config = dict(
    num_attention_heads=5,
    head_dim=64,
    positions='rope',
    rope_fraction=1.0,
    qk_norm=False,
    attn_scale=0.125,
    tie_word_embeddings=True,
    parallel_block=False,
    init='normal',
    init_std_o=0.0322,
    max_grad_norm=2.0,
    batch_tokens=[65536, 131072, 262144],
)
Each number is 128 + 32 x the weight over the matrix's rms, rounded and kept within 0 to 255. Layers, rows and columns count from 0.

# layer 7 MLP gate, 640x320, rms 0.0361, rows 410-438, columns 0-79
[[115 152  82 133  72 200 189  94 131 135 119  91 133 163 177 172 171 145 106 147 141 131  73 225 113 164 116 173  55 148 161 140  96 168 124 112  74  83  97 137  85 122  91 145 138 143 150 184  96  95 175  78 120 138 129  69 209 209 114 118 132  95 143 170 186  91 171 148  74 165 141 105 146  96 105 166 162  85  71  61]
 [139 107 135  77  98 140 134 144 186 165 110 164 108 146 136 116  85 140  72 122 123 126  94 102 118 111 146 119 159  80 159 124 107 153 136 144 114 131 118 107 100 116 106 145 108 156 145 144 119 100 169 156 131 109  95 174 127 151 145 127  98 175 114  62 129 149 131 184 127 121 136 115 146 121 139 151 124 157 137 115]
 [141 161 127 119 170  80 141 137 146 177  96 116  76 131 132 119 119 104  97 140 114 111 216 141  63 120 162 129 143 134 164  54 126 152  68 102 105 178 101 112 142 157 192 119 161 172 121 123 122 126 137 142 128 180 154 165 147  93  89 118 189 150 153 119 123  99  99 135 117 172  83 145 107  56 136 124 123 104 192 105]
 [104 166 117 133  80 121 133 204 161 106 142  49 116  97 164  91 101 156 120 128  72  79  89 159 121 133 125  61 141 202 101 124 142 140 160 145 172 103 144 119 112 107 135  94 136 135 168 146  98 113 118  60 138 101 102 142  95  75 188 137 150 147 173 133 144 147 151 130  91 115 104 137 134 141 109 134 132 199 161 102]
 [169  90  97  92 142 120 133 159 112 131 113  98 154 126  82  81 176 119 124 175 181 156 117 143 174 124 135  96  97 145 106 141 147 168  91  95 137 197 136 157 100  93 160 136  83 168 109 162 100 129  84 173  97 123 132 128 106 177 127 110 149 158 151 110 118 101  91 127 175 129 171 152 117 104 118  60 153 128 120 134]
 [168  94 176  96 139 129 126 128 128 142  69 164 152 129 139 145  81  95 106 137 160 126 127 134 136 128 125 109 121 125  97 120 150 125 107 138 124 124  88  78 144 177 100 126 137 130 173 147  92 141 133 160 130 129 171 122 162 132  81 118 112 147 168 137 119 109  96 179 119 133 147 156 132 129  81 193  97 123 165 146]
 [ 64 136 171 138 171 137 132 142 138 188 147 143 143 138 125 122 116 162 146 132 104 175 113 179 104 103 122 137 161 170 160 128 127  98  76 215 123 150 153 171 103 152 102 148 145  98 105 114 119  92 103  94 204 138 111 132 148 123  70 137 101 151 147 113 161 142 103  98  78 169 118 176 148 140 119 195 142 131  96 138]
 [140  81 166 125 101 101 150 149  86 131  79 117 130 135  90  99 120 127 131  80  91 138 178 164 121 168 156 109 132 163 170  90 140 118 163 106 190  89 125  84 103  95 119 151 111 147 102 105  80 170 115 161  99 133  91  84 102 135 147 149 112 165 102 120 121 134 101 125 135 142 172 179  89 130 174 170 162 136 108 120]
 [190 144 120 127 104 129 104 136 160 146 122  89  97 133 105 129  49 114  76  84 132 201 105  73  95 162 105 159 126 125 152 110  49 131  84  80 163 172 115 163 137 137 118 159 164 112 137 189 100 144 133 160 125 144 147 129 178  95 144 143  99 123  96 106 149 105 116 193  75 120  83 159 133 142  98  96 178  74 102 108]
 [ 72 161 176 143 141  49 151 184 136 111  82  80 125 130  98 107 141 184  97 174 167 218 124 193 180 159  76 114 122 122 155 143 165  60 108 115 156 101 142 157  99  92 111 103  86 153 170  63  91  76 127  93 165  97 113 123 105 135 177 131 101 116  94 157 129  94 103 121 124 131 108 161 139  81 111 117 122  78 154 168]
 [177 132 105 145 148 140  87 160 106 148 132 126 132 138 118 152 162 111 116 128 140 148 127 144  64 169 144 116 123 144 142  85 179 142 131 109  97  79 118  84 101 186 102 171 105 104 136 104 143 152 107 125  47 142  95 156 149 124 119 141 101 158 112 135 133  90 146 116 156 115  67 191 129 160 176 110 149 188 143 113]
 [121 171 106  92 140 190 125 123 118  55 154 113  96 128  96 112 144 133 192 170 110 166  94  64 100  84 119 155 107 148  87  61 133  84 166 140 144 145 123 137 135 139 105 197 154 130 124 147 107 135 150 148 122 181  98 129 148  74  85 133 137 168 157 138 104 120  86 182 103  66 176 159 174 171 139  99 197  85 138  91]
 [ 92 127  79 112 118  96  98 115 108 155 180 111 144 131 127 127 128 153 139 152 173 135 146 100  99  84 157  83 145 125 162 145 148 146 105 154 153 152 191 166 139 121 111 125  85 155 104 108 128 117  76 109 151 108 159  99 106 135 112 111 132 134 121  75 121 123 135 169 163 126  72 183 130 105 134  63 118 139 134 166]
 [ 96 116 162 162 173  86  91 187 149 106 130 161  98  98 145 179  94  57 139 159  93 172 152 102 176  70 121  54 132 114 141 168 137  97  85 116  68 139 149 135 144 156  71 140 102 169 156 114 130 147 109 157 129 104 141 140 128 139 144 171 118 119  87  82  91 114 109 113 154 146 130 125 107 151 135 138 149 167  92 143]
 [118 174 208  87  72 198 151 115 123 181 121 171 155  84 110 119 142 105 119 140 129 133 124 119  99 161 121 161  66 163 118  94 105 168 172  80 201 144 134  94 172 198 130  96 167 143 108  93 206  72 104  99 100  67 128  95 111 135 100 115  62 179 102 131 119 123 106 177 159 103 101 138 103 121 179 116  78 152 145 166]
 [139 138 155 103 166 151 105 197 105 100  98 165 166 150  75 138 165 135 169 131 185 174 126 156 107  99 119 148 147  56 150  81 108 126 145  86 121  97 146 154 173 129 112 189  91 143 157  56 161 135 158  72 125 154 117 123 111 150 122 110 127  90 114 130  50 175 119 155 109 115  85 116 127 158 187 125 168 162 135 100]
 [121  98 150 120 113 147 110  85 147 103 160 127  86 119 150 101  77 117  72 105 157 126 120 145  99 141 121 118 158 127 136  83 123 162 140 183 146 101 113 124 173 127 126 132 115 137 134 119 134 133 129 103 137 107 132 127 120 128 213 157 100 112 158 156 135 145 124  96  62  96 115 128 111 109 149 124 143 107 142 138]
 [134 148 108  79  92 129 129 110  74 131  87 179 150 103 164 131 168 161 115 101 170 159 155 159 132 122 141 151 140 132  82 126 144 139  70 125 103 115  84  94 173 119 175 144 110 156 185 137 141 183 114 171 108  69 172 158  85 105 203  89 117 149 100  92 107 109 156 131 167 162 125 145 169 110 151 124 162 118  98 159]
 [135 151 121 159 165 110  81 185 173 170 166 103  61 104  77 111 161 131 146 119  97 134 137 115 103 133  71 115 102 235 139 114 132 119 119  92 176  87 118 194 203 187 132  66  80 126  86  96 114 144 155 175 145 126 119 104  74  69 125 167 184  94 133  95  70 149 140 169 182  95 127 155 158 179 158 158 133  78 147 120]
 [ 95  58 133 138 110 188 126 174 121 146 130 109 116 158 131  46 148 103 143 111 170 112  94 186 122 151 127 140 130  83 212  97 127 142  99 154  99 170 144 131 104 180 115 143 113 135 163 153 139 156 194 125  95 158 115  93 120 143 105 153 115 172  85 132 123  88 148  66  91 110  43 100 130 154  34 147 141 135 137 146]
 [158 141 120 219 131 114 168 104 141 161 139 113 132  73 112  96 109 165 159 184 116  87 112  62 130 141 121 134 106 115 117 116 148 149  80 101  99 147 102 123 156 129 115  78 128 153 171 163 163 110 137 188  97 154 108 174 173  75 144  90 144 158 118 133 105 197 110 125  92 103 109 141 197 116 112 110 161  80 146 106]
 [158 118 149 127 104 118 123 120  84 128 136 195  68 168  72 164 147 139 161 105 121 152  83 152 106 144 133  98 104  77 165 115 100 160 155 160 137 156 138 103 116 135  39 155  95  81 133 125 129  60 113 153 160 146  67 127 133 125 148 130 178 124 113 174 176 114 105 107 106  93 164 151 160 171 144 127 123 194 140 130]
 [ 98 104 119 117 162 125 106  99 138 122 145 109 113 128 185 129 153 111 100 136 116  79 141 164 118 133 103 152 154 115 122 205  94  97  67 157 107 107 124  74 125 139 120 154 174 183 134 117  90 108 134 146 111 190  92 165 130 200 138 135 138 187  80 165 128 135 110 178 101  91  87  52 107 113 152 176 158 145 155 133]
 [133  99 132  99  99 137 164 182 157  73 140 144 137  74 125 157 134  90 189 142 138 128 135 148 122 160  59 151 129  85 112 190 161  91 157 139  82 154 115 107 177 140 198  70 121 148 112 109 147 130 141 129 113 170 149 156 158 117 104 106 102 177 108 165 100  85 151 190 109 124  99 175 142 144 111 165 127 104 146  94]
 [168 150 133 137 119 132  56 162 113  46 138 130  57 126 123 114 158 117 106 152 166  94 143  85 100 169  93  68 139 141 120 123  83 142  83 113 132 108 152 147  76 160 166 116 121 113  87 136 107 166 169 172 147  53 106 204 141  88 152  99  73 150  90  82 143 121  82 106 131 110 114 118 106 137 128 153 182 154 103 204]
 [156 150 172 130 122  84 123  78 135 131 137 122  88 100 146 132  71 139 166 164 142 133 105 135 170  64  84 100 156 122 150  54 105 161 203 149 129 139 143  91  96 108 105 115 180  86 171 146 144 109 114  81 151 150 109 171  98  76 159 163 157 201 112 201  74 143 102 120 157 134 115 115 133 131 140 150  70 189 107 174]
 [162 131 131 111 178 120 143  77  99 164 141  61  96 111 154 183 122 144 145 176  65 107 149 152 110 114 118  99  79 104  91 159 152 123 125  92 208 116 143 176 106 137 120 138 119 156 106 138 164  84 142 146 184 173 143 169 160 127  92 134 141 142 136 140 129 129 136 187  34 119  41  84 114 157 194  83 140 166 135 150]
 [149 116 114 111 112 143  55 103 132 111  70  94 140 130 108 153  46 157 118 116 102  57 136 126 111 130 151 132 109 169 137 169 143 166 119 170  74 122 123 124  78 124 107 107 156 136 133 149 116 133 177 104 134 135 187 126 150 136 106 107 109 117 134  98 120 100 146 157  96 158 123 112 116 119 108 145 153 186 139 148]
 [132 133  66 115 137 146 160 112 127 201 131 186 142  91 178 146 116 154 165  92 149 106 134  83 112 127 178 159  78  76 137 126  68  92 105  80 130 172 176 149 133 165 153  88 140 124 151 159  46 125 210 128 198 150 115 142 115 106 106 114  59 144 102 162 106 119 114 196  51 166 128 157 115 145 109 137 152 128 128 109]]
# layer 7 MLP up, 640x320, rms 0.0383, rows 410-437, columns 0-79
[[161  95 116 127 149 169 152 136 141 131 167 156  78 166 142 132 144  77 157 145 141  93 146 112 159  72 163 168  99 188  93 165  58 142 105  65 120 172 121  85 101 157  93 146 153 189 148 122 185  86 104  87 110 130 150 145 140  98 118 141 129  41 217  76 158 134 228 133 100  88 133 129 113 135 168 131 160 255 165 138]
 [134 137 145 121 138 130 142 111 165 158 149 131  83 140 122 120 159  75 120 126 153 113 185  77 135  79 145 123 138 140 138 135 170 123 129 168  82 110 121 128 102  88 116  45 131  97  71 107 156 128 153 197 146 154 139 134 150 114  90 136 102 156 166 127 124  99 138 108 191 134  61 118 149  93 140 146  99 149 130  85]
 [ 91  68 159  82 116 103 123 119 147  79 132 131 151 129 225 157 160 153 122 107 118 176 140 125 180  96  87 137 155 113 146 115 132 123 158 150 127  81  95 190 154 148 101 164 105  97 129 111 103 126 176 144 167 184  92 181  88 108 136 130 127 127 105 178 115 184  45 167  79 106 141 228 176 145  99  85  86 119 107 198]
 [136  60  63 205 113 126 137 140  96 127 148 153 135 118 155 118 128  74  67 147 131 124 138 173  89 143 131 122 106 210 157 117 139 104 153 129 128 110 126 146 115  85  98 120  98  92 117  80 132 134 120 132 126 142 110 117  61 153 193 154 191 108 146 155 117  92 163 131  69  97 115 101 151 106 151 136 159 100 193 184]
 [100 126 152  87 104  79 142  90 171 154 122 126  95 169 124 129  88 117 129  54  73 117 130 103 122 215 101 130 127 141 122  75 166  68 104 147  68 105 153 117 116 176 128 141 156  35 173 132 146 189 117 187 152 146 105 101 159 103 172 157 130 110  98 141 117 168  95  63 116 108  65 151 179 115 154 123  74 106 141  89]
 [141  93 163 155 131 123 116 135 142 100 134 103 153 145 163 120 103 121 122  75 128 110 148 146 114 149 125 152 148 133 135 114 175 155 148 135 139 135 157 124 156 113 132 113 108 172 127 131 117 158 144 129 181 135 147 107 150 128 181  97 156 129 142 121 130 145 165 105 144 107 121 103  91  89 110 115 160 136 139 158]
 [167 141  86 134 163 176 134 132  89 145 118 123 104 123 107 123 186 118 124 150  60 123 156 135 141 161  97 123 157 109 109 160  81  68 151 132 155  93 112 125 160 179 133 115 120 113  72 177 174 140 119 135 105 195 158 163 124  88 113 150 146 135 157  95 145  82 133 105 103 128 117 147 158  73 165 107 114 135 144 142]
 [ 82 123 194 104 111 148 137 204 110 115 132 116 109  94 140 129  94  89 112 110 136 157 131 162 172 139 136 143 157 110 111 101 134  92 131 185 166 114 117 190 171 105 140 140 165 139 113 138 171 100 151  43 107 156 111 184 128  99 179 171 140 151 135 101 156 134  86 127 116 111 107 133 112 149  99 126 157  89 130 130]
 [140 140 129 110 159 118 137 117 162 143 129 136 105 154  72 165 109 189 114 141 145 139  86 130 127 132 133 127 132 118 150 148 104 167  91 132 162 128 126  98 117 180 122 134 168 113 124  87 101 175 138 121 152 162 160 122  51 102 131 125 202 104 134 160 122 129 129  95 131 143 139  97 182 159 123 159  96 118 175 126]
 [ 86 158 101 125 134 128 104 186 119 122 108  94  88 153 187 176  93 131 199 118 162 160 131 108 107 127 161 106  99 114 143 129 170 189  82  81 153 133  85 109 126  84 135 119  99 127 107 117  80  90 126  96 148  90 136 120 106  77 164 152 153  95 162 201 101 113 122  98 105 113 133 212 156  70 124 147 169 152 114 136]
 [148 129 138 116 133 110 161 118  50 152 175 136 103 175 140 108 168 150 132 138 164 133 164 123 133 161 108 189 156 149 120 173 133 106 141 112 101 113 140  83 105  79  97 117 138 166 116 139 128  83 109  89 161 116 153 175 120 142 125  86 211 158 144 145 169 131 140  60 178  99 168 118 120 165 158 119 154 105 197 161]
 [170 148 169 156 106 137 167  87  67 173 142  97 170 138 133 136 162  96 112 116  85 110 118 113 120 132 175  89 118 195 181 224 129 148 200 156 114  93  94  80  79 130 134 150  87 149 150 169 102 172 132  79 146 174 114  77 140 136 110 147 124 105 145 101  88 130 158 118  96 110 113 104  87 147 148 122 124 184 134 173]
 [105 129 104 141 119 114  80 109 144 125  94 115 109 102  93  91 137 129 117  91 141 106 143 137  77 177  66 154  79 130  82 166  65 145 119 122 193 192 137 168 125 201  81 138 153 114  92  81 124 155 131 139  90 154 149 113 130 149  96 164 167 151  95 169  99  90 115 131 174 107  72 125 105 122 124  92 135 179  62 147]
 [140 147 137 116 107 192 168 114 119 161 103 118 112 181  62 135 208 126 103  96 138 119  93 166  89 149 139 124 114 172  85 164 111 172 149 154 134 140  98 166 111 129 145 156 201 113 122 121 132 122  85  91 144 179 126 103 126 169 119 136 145 130 100 115 167  67 149 144 132 117 166 110 145 125 176 116 111 117 129 102]
 [113 122 129 144 131  73 138 102 164  77  30  85 168 172  68 103 164 145 123  83 160 152 181 142 129 153 142  97 178  85  69 101  76 123 132  85 144  96 125 129 146 174 117  62 100  85 180  90 185 144  64  91 102 132  59  98  99 110 130 118 108 136 134 110 128 156 131 157 169 119 195  93  87 131  74 104 193 140 112 191]
 [109 119 155 113  61  79 182  96 121 147 140  96 115 147  97 125 145 135 103 104 131  87 126  86 143 106 134 129  76 129  71 146  93 113 163 104 126  82 111 159 121 147  79 123  96 221 145 145 113 185 117 117 132 114 114 147  93 147 182 154 100 102 124 112 188 149  98 144 150 145 144 127 102 175 160 142 165 127 124 141]
 [131 153 131 123 167 145  82 105  97 157 152  42 150 126 131 169 131 136 159 162 155 101 165 122 128 150 124 152  71 117  83 119 168 118 137 128 108 106 127 136 175 161 182 121 145 181 161 155 142 181  83 149 105  94  99 145 130 129 119 179 160 105  85  95 129  82 155  99 147  93 146 152  96 117 132 110 138 136 109 135]
 [111 156 126 148 151 130 152  88 116  98 139 123 122 155 133 124 158 148 185 163 182  74 190 132 150 168 135 129 128 118 142 126 178 182 128 102 172  48 113 143  88 112 142 132 126 190 104  91 122 158 109 144 151 111 112 133 134 112 119 162 153  95 122 196 130 118 154  92  92  74 119  94 153 118  97 101  60  92 133 145]
 [ 93 146  75 149 148 183 128  93 140  86 157 131 145 146 199 104 180 151 117 152 184  99 202  73 142 136 173 133 110  93  68  39 114  96 111 109  48 128 111 143  80 165 171  96 147 130 119 102 108 141 151 134 106 188 119 134  56 158  83  96 141 128 172 150 166 147 150 150 100 162 129  49 116 129  56  43  92 136 127 182]
 [129 117 133 134 125  87 105 146 128 155 157 115 104 206 101 124 160 166 112 106  87 204 122 170 160 182  90 157 122 115 124  83 101 173 145 202  84 111 155  67 163 210  73 140 127 118 116 109 162 203 116  93  72  83 115 149 125 232 117 136 122 104  10  80  97  60 177  53 144 145 108  74  73 101 125 117 113 125 159 120]
 [162 148 167 120 147 172 120  35 145 154 154 105 103 114 113  27 188 153 118 101 125 139  61 119 104  94 105 159 120  84 151 118  65 113 165 130 160  42 140 167 128 145 137 151 141 135 123 126 174 137 145 106 137 109 176 147  92  94 166 159 168 182 177 146 127 160  84 131 102 121 117 104 164 159 141  92 110 141 148 116]
 [ 90 153 127 141 129 162 128 191 129 143 111 132  59 167  91 183 143  88 139 154 105 155 115 138 117 119 144 139 130 145 116 131 150 137 112 162 101 119 114 153 105 112 152  91 179 149 117 166  98 156  99 105 130 150  98 118 103 104  97 159  90 102 112 122 107  75 175 226 178 153 117  91 144 131 109 131 108 120 164 177]
 [122 109 156  97 147 157 120 183 142  53 138 153 133 119 144 146 115 120 152 188 150 147 134 149 195  97  98 113  98 122 151 147 115 155 103 118  97 143 178  82 172 181 111 162 173 147 158 159  99 129 156 197  73  77 152 126 148 143 102 140  93 142 121 131 136 171 144 143 119 117 104 144 104 143 139 162 108  82 112 138]
 [ 76  93 141 148 107 179 175 147 185 129 130 186 124  97  96 129 102 105 203 113  76 113 143 138 132  85 129 146  91 156 148 130 135 106 155 109 117 154 166 103 196 189 160  97  76 103 121 128 105  57  79  98 161 118 134 117 110 119 157 146 165 129 119 135 136 107 173  84  93 101 149 208 166 132 104 132 119 118 119 112]
 [112 134 169  89 108 116 218 138 129 107  82 164 121  76 125 162 114 164 183 111  95  94 201 110  66 146 170 147  75 153 163  72 125 144 133 114 138 121 108 117 113 108 123  81 152 166 185 191 145  76 118 123 133 135  89 148 120 140 116 142 136 153 118 108 177 149  78 177 105  95 148 113 116  99 138 172 190 157 129 133]
 [123 138 134 154 164  81  82 132 137 160  91  73  84  90 149 102 107 179  82 124 101 107 181 170 100  93 121 131  71  80 115 148  90 141 147  83 131 223 139 135 140 134 121 149 156 130 149 146 131 162  53 162 157 110 155 159 170 109 114  88 129 129 137  83 127 117  92 148  98 141 177 160 133  95 138 142  95 149 177 125]
 [112 122 100 160 137  62 162  97 111  92 111 107  90 103  99 112 164 156 127 105 133 162 163 167 134 128 142 125  87 115 144 153 147  67  69  89 136  73 145  69 164  64  94 153 141 139 111 168 132 116 128 151 156 123  93 127 104 147  87  81 152 120  91  48 114 153 101 126 122 118  88 104  72 115 109 194 147 150 117 178]
 [116 127 158 135 106 137 111 154 161 106 121 108 138 143  64 127  64 187 145 159 135 114 166 169 123 181 149 158 124 143 152 164 205 125 144 161  95 108 115 139 162 161 134 118 134 165 153 160 194  85 170  80  86 157 103 105 159 131 125 143  98 129 127  91 166  70 137 129 108 138 124 131 152 143  89 125 135 171 130 172]]
# layer 7 MLP down (transposed), 640x320, rms 0.0373, rows 410-437, columns 0-79
[[151 203 107 151 179  73 130 190 132  60 145 111  65  76  93 112 100 104 138 135 145 139 150  89 145 137 126 114 165 151 197 213  80  99 146 165 122 131  89 125 163  78 139 178  95  48  81 122 152 101 169 132  93 152  90  69 111 110 156 134 161 147  64 139  67 121  82 115 143 148 177  88 100 115 119 111 128  93 117 142]
 [113 124  86 155 109 136 141 153  66 110 122 154 168 143 144 159 146 187 128  97 109 116  78 183  95 177 133 131 103 144 102  75 109 149 131  97 177 151 130 108 145 169 198 151 123 160 151 154 102 135 127  70 109 106 107 115  98 114 153  96 117 121 123 170 157 140 121 137  71 115 178 164 115 162 148  96 146 133 101 173]
 [149 154 117 115 110 130 139 115 115 117 138  40 105  66  86 121 138  83 103  53 118 171 140 132 102 118 100 141 142 111 184 191 108  91 162  82  78 106 166 148 127 111 181 105 102 144  48 164 111 147 179  87 105 200 114 123 133 128 165  96  86  93 148 109 131 176  54 180  86 160 132 132  90 111 111 101 119 110  70 180]
 [ 97 144 156  69 162 148  77 114 144 152 108 174 121 141 164 115 175  82 175 149 131 140 158 157 132  93 126  64  98  96 119  85 157 115  86 106 156 117  95 124 116 157 110 133 129  88 165 107 144  69 161 158 158  60  66 170 102 148  90 117 242 109  93 181 123 118 144 183  57 129 133  97 114 107 134 126 120 166 128 116]
 [ 97 133 150 114 134 138 163  92 119 139  84  90 140 145 185 114 152 153 154  69 164 138 107 205 131 139 146 120 172 108 109  55 154 126 130 147 122 117 109 183 111 129 171  85 116 125  94 152 136 186  70 120 100 151 140 120 187 161  95  88 111 123 173 134 124 132 136  76 119 199 128 169 168  81 147 115 176  82  81 131]
 [142 102 159 101 140 106 143 105 147 156 126 165 117 117  58 134 100  93 123 150 134 142 149 139 130  75 138 131  91  89  99 112  88 114 125 152 129  99  77 101 112 161  97 123 154  90 151 113 125 114 131 148  94 138 149 147 138 123  73 123 113 126 116 120 117 116  91 147 111 129 120 150 138 165 132 154 107 118 141 133]
 [133 112 105 142 127  70 109 153 115 141 105 133 123 138 137 174 130 108 143  82 128  91  75 102 136 113  95 163 109 175 125 126 161 157 174 153  99 142 162 108 142 102  97 136 122  98 183  64 141 130  83 135 105 113  97  89  79 119 120 112 139 142 126 155 117 145 115 128 163 137 100 128 175 184 108  79 104 103 138 121]
 [131 164 103 141 127 135 143  93 175  90 146  97 116 156 159 162 151 176 163  76 124 124 144  74  93  62  73 107 139  85 115 127 141 172 162  66  57 141 133  92 140 118  98 107 112  86 139 140 100 181 161 165 138 124 131 129  91 149  87 131  95 104 159  70  75 102 108  79 129 155 159 170 129  67 132 126 108 134 180 155]
 [ 65 111 158 116 112 155 140  91 140 109 129 113 153 111 172 145 161  96 127  87  49 140 154 162 159 156 115 144 124 172 109 107 168 126 139 100  82 110 131  81 142  80 129 143 132 139  74 169 169 102 159 134 149 110 144 114 126 185 121 162  90 142 133 122 147 122 152 166 133 123 216 107 138 128 128 187 192  94 137 149]
 [118 153 135 114 148 131 125 153 170 132 185 126  76 129 109 168 103  47 120 121 186  76 193 140 142 124 165 120 113 150 145 182 140 197 121 109 115 116 130  94  90 106 189  99 165 116  64 117 127 145 154 154 196 139  90  97 149 145 144 121 189  70 146  68 102 148 152 162 153 118  78 113 180 185 128 133 108  75  57 143]
 [133 119 108 121 140 138  84 140 177 122 136 107  46 113 115 117  82 127 155 127 128 144 141 124 128 126 107  58  68 113 104 166  89 136 106 125 106 163 169 132  90  88 156  93 167 125 173 153 146 134  97 162 144 167 224 123 119  63  79 119 141 100  88  83 115 123 121 186 102 109 157 118 114 104 102 169  96  80  93  84]
 [138  65 119 114 106 120 140  87  98 165 179  79  97 152 135  87 106 135 161 134  64 132 122 111 116 100 160 157  67 129 183  28  93 141 162 129 148 183 103 124 116 100  90 100  94 147 126 158 153 122 163 141   3 156 155 117 133 122 136 149 139 101 103  81 123 167 164  94  79 164 105  76 192 142 144 116 121 142  88 131]
 [124 120 148 142 199 129 162 145 146 149 197 117 130 135 122 138 132 120 109 148  66 112  82  86 157 113 101 134 122  88 141 129 167 117 123 149  98  79 127 105  95  99 159 121 136 119 170 187 123  79 142  84 185  86 113 157 125  84 163 125 156 119 105  79 151 170 165 134 100 144 194 131 112 177 118 121 158  97 174 147]
 [ 80 142 144 136 132  64  77 162 142  87 148 112 128 116 144 147  70  86 136 125 119 145 145  96 136  94 145 112 173  94 195 146 152  89 110 114 143 109 133 101 187 139 102 145  66 143 156 133 139 147 113 176  95 111 125 160 124 110 142 154 118 168 131 110  82 160 105  73 119 150 117 138 144 142 137 109 131 137 119 144]
 [173 191 124 165 102 171  93 103 101 130 124 184 149 143 131 164  51 172 117 227 143 153 162 107 148  76  71 153  96 182 136 109 189 152 143 153  51 167 180 134 162 137 104 165 127 117 118 137 152 155 184 192 149 123  86 181  92  93 121 134 147 110 165 152 113 123  41 143 139 156 140 161 163  94  92 109 124 140 162  90]
 [120 138 126 149 192 153 153 183 173 161 127 143 193 129 122 172 164  95 121 121 102 140 100 147 120 150 163 137 120 150 151 113 157 109  70  96 155  99 167  99 132  80 169 104 126 169 143 117 121 133 172  78 122 138 119 136 181 116 147 105 122 161  90 113  57 115 120 122 167 132 122 113 137  75  97 156 107 167 142  63]
 [164 156 111 103 103 159 155  99 140 112 123 199 128 151 128  94  80  81 104 103 100 136  78 157 167 149 111 112 177 150 164  67 117 158 153 113 129 150 104 101 113 124 100 128 152  84  93 103  84 117 132 161 140 179 161 116 146 105 166  80 128 128 154 176 107 164  91 146 139  81 119 129 150 112 165 181 134 144 147 131]
 [130 115 111  67  78 120 122 161  80 154 115 147 110  95 180 132  91  84 149  95 118 148 145 193 106 102  84 164 116 109  80 143 106 137  80 124  84 150  97  77 191 158  92 134 137 111 179 101  82 157 121 117 110 108 141 128 126  97 178 102 139 148  72  73 163 138  95 100 207 200 111 152 131 186 149 152 153 119 122 136]
 [100 127  73 137 126 143 162 167  95  62 144  26 150 134 149  94 155  88 138 172 116  95 134 109 134 136  94 119  73  63 123  38  95 167 160 124  88  83 129 202 127 193 167  74 148 137 189 169 127 172 145 177 161  79 185 169 175  91  89 202 157  56 182 163 129  95 213 113 176  92  74 124 118 137 131 153 108  86 153  75]
 [101  72 161 160 175  76 127  70 145 141 114 147 160 205 127 164 158 102 134 122 109 114 130  67 148 147 111 140 167 123 111 202  54  84 113 164  88  94 156  92 136 159 163 102  61 145 149 164 134  94 146 158 128 118 134 167 130 116  78 186 139 108 133 171  76 133 143 220  87 110 165 138 132 119  63 147 118 117 170 136]
 [128 150 196 132 196 144 149 112 115 133 193 181 137  97 131 178 125  35 153 151  85 216 183 133  53 145  89 109 114 148 106 160  86 119 145 165 177 111  97 101 125 135 100 204 195 101 173 180 132 161  87  56 124 145 155 143  95 141 162 197 136 157 109 132 161 134  86 160 120 155 192  66  92 209 190 150 170 125 189 123]
 [153  86 149 168 109 143 202  90 134 113  69 188 180 140 117 161 164 140 126 102 151 154 142 116 198 150 132 161  85 111 123 119  79 124 181 185 166 104 150 109 110 135 149 141 140 116 130 101 114 115 202 107 117 131 150 149 120 137 118 128 167 164 158 143 178 143  93 115  83 137 117 189 117 152 144  97 139 129 158 115]
 [134 135 116  98 105  98 122 126  97 177 117 113 122  77  84  85 139 139 142  82  90 177 143  71  96 129 144 107 114 137 105  81 183 174 167 122 163 156  88 182 106  98 134 106  78  97 118 114 197 155 127  86 208 142 127 103 101 106 143 109 133  99 127 102 133 111 120 120 144 124 138 170 167 160 128  75 129 145 125 102]
 [184 111 182 160 156 107 141 144 132 147 127 121 137 152 147 115 146 162  93 143 125 138 130 144 217 153  90 154  66 169 162 156  57 169 100 157 145 152  96 141 133  82 148 146  87  94 175 150 105 113 110 107 180 141 182  67 126 136 110 128  98 109 111  96 183 186 142 180 197 125 165  86 111  89  80  96  99 139 135  96]
 [128 122  90 197 132 116 124  82 114 215 186 127  94 140 112 169 104 138 127  99 159 121 108  88 101 113 102 155 109 108 101 134 118 122 190 147 179  96  88 128 137 128  87  86 111 153  92 130 148 148 160 112  87 144  85 107 115 109 118  98  93 144 193 128 102  85 137 106 174 105 104 186 177  86 147 112 143 127 176 107]
 [107 127 142 128  81 169 169 130 156 110 147 183 167  78  99 120 192  84 150 143 144 148 140  92 169 103 149 126 198 123  83 169 156 142 131 181 130 112 161 110  86 151 127 103 110 178 116  84 111 144 146  80  96 115  80 173 101 126 148 147 102 124  50 144 113 162 220  95 170 137  81  76 113 163  94 128 110 149  99 153]
 [157 126 128 104 108 146 102 198 126 180 149  90 113 161 113 165  81  66 126 131 135 140 138 105 109 135 141 130 132 152  97 119 104 142 138 141 137 133  64 183 115 163 190 112 121 136 126 105 117 133 149 131 157 106 110 115 153 143 133 104 124 127  41 142 129  65 149 100 136 106 138  72 172 177 142  66 122 104 155  98]
 [129 154 123 148 114 140  75  94 157 133  80 105 120 147 130 125 149  91  94 120 144 111 100  96 136  81 170 106 111 145 151 142  92 161 134 124 163  80 110 124 120 168 135 113 154 100 118 129  95 129 175 157 139  74 159 149 113 105  99 142 141 155 141 136 174 179 142 146 172 114 118  85 118 142 140 182 111 129 142 122]]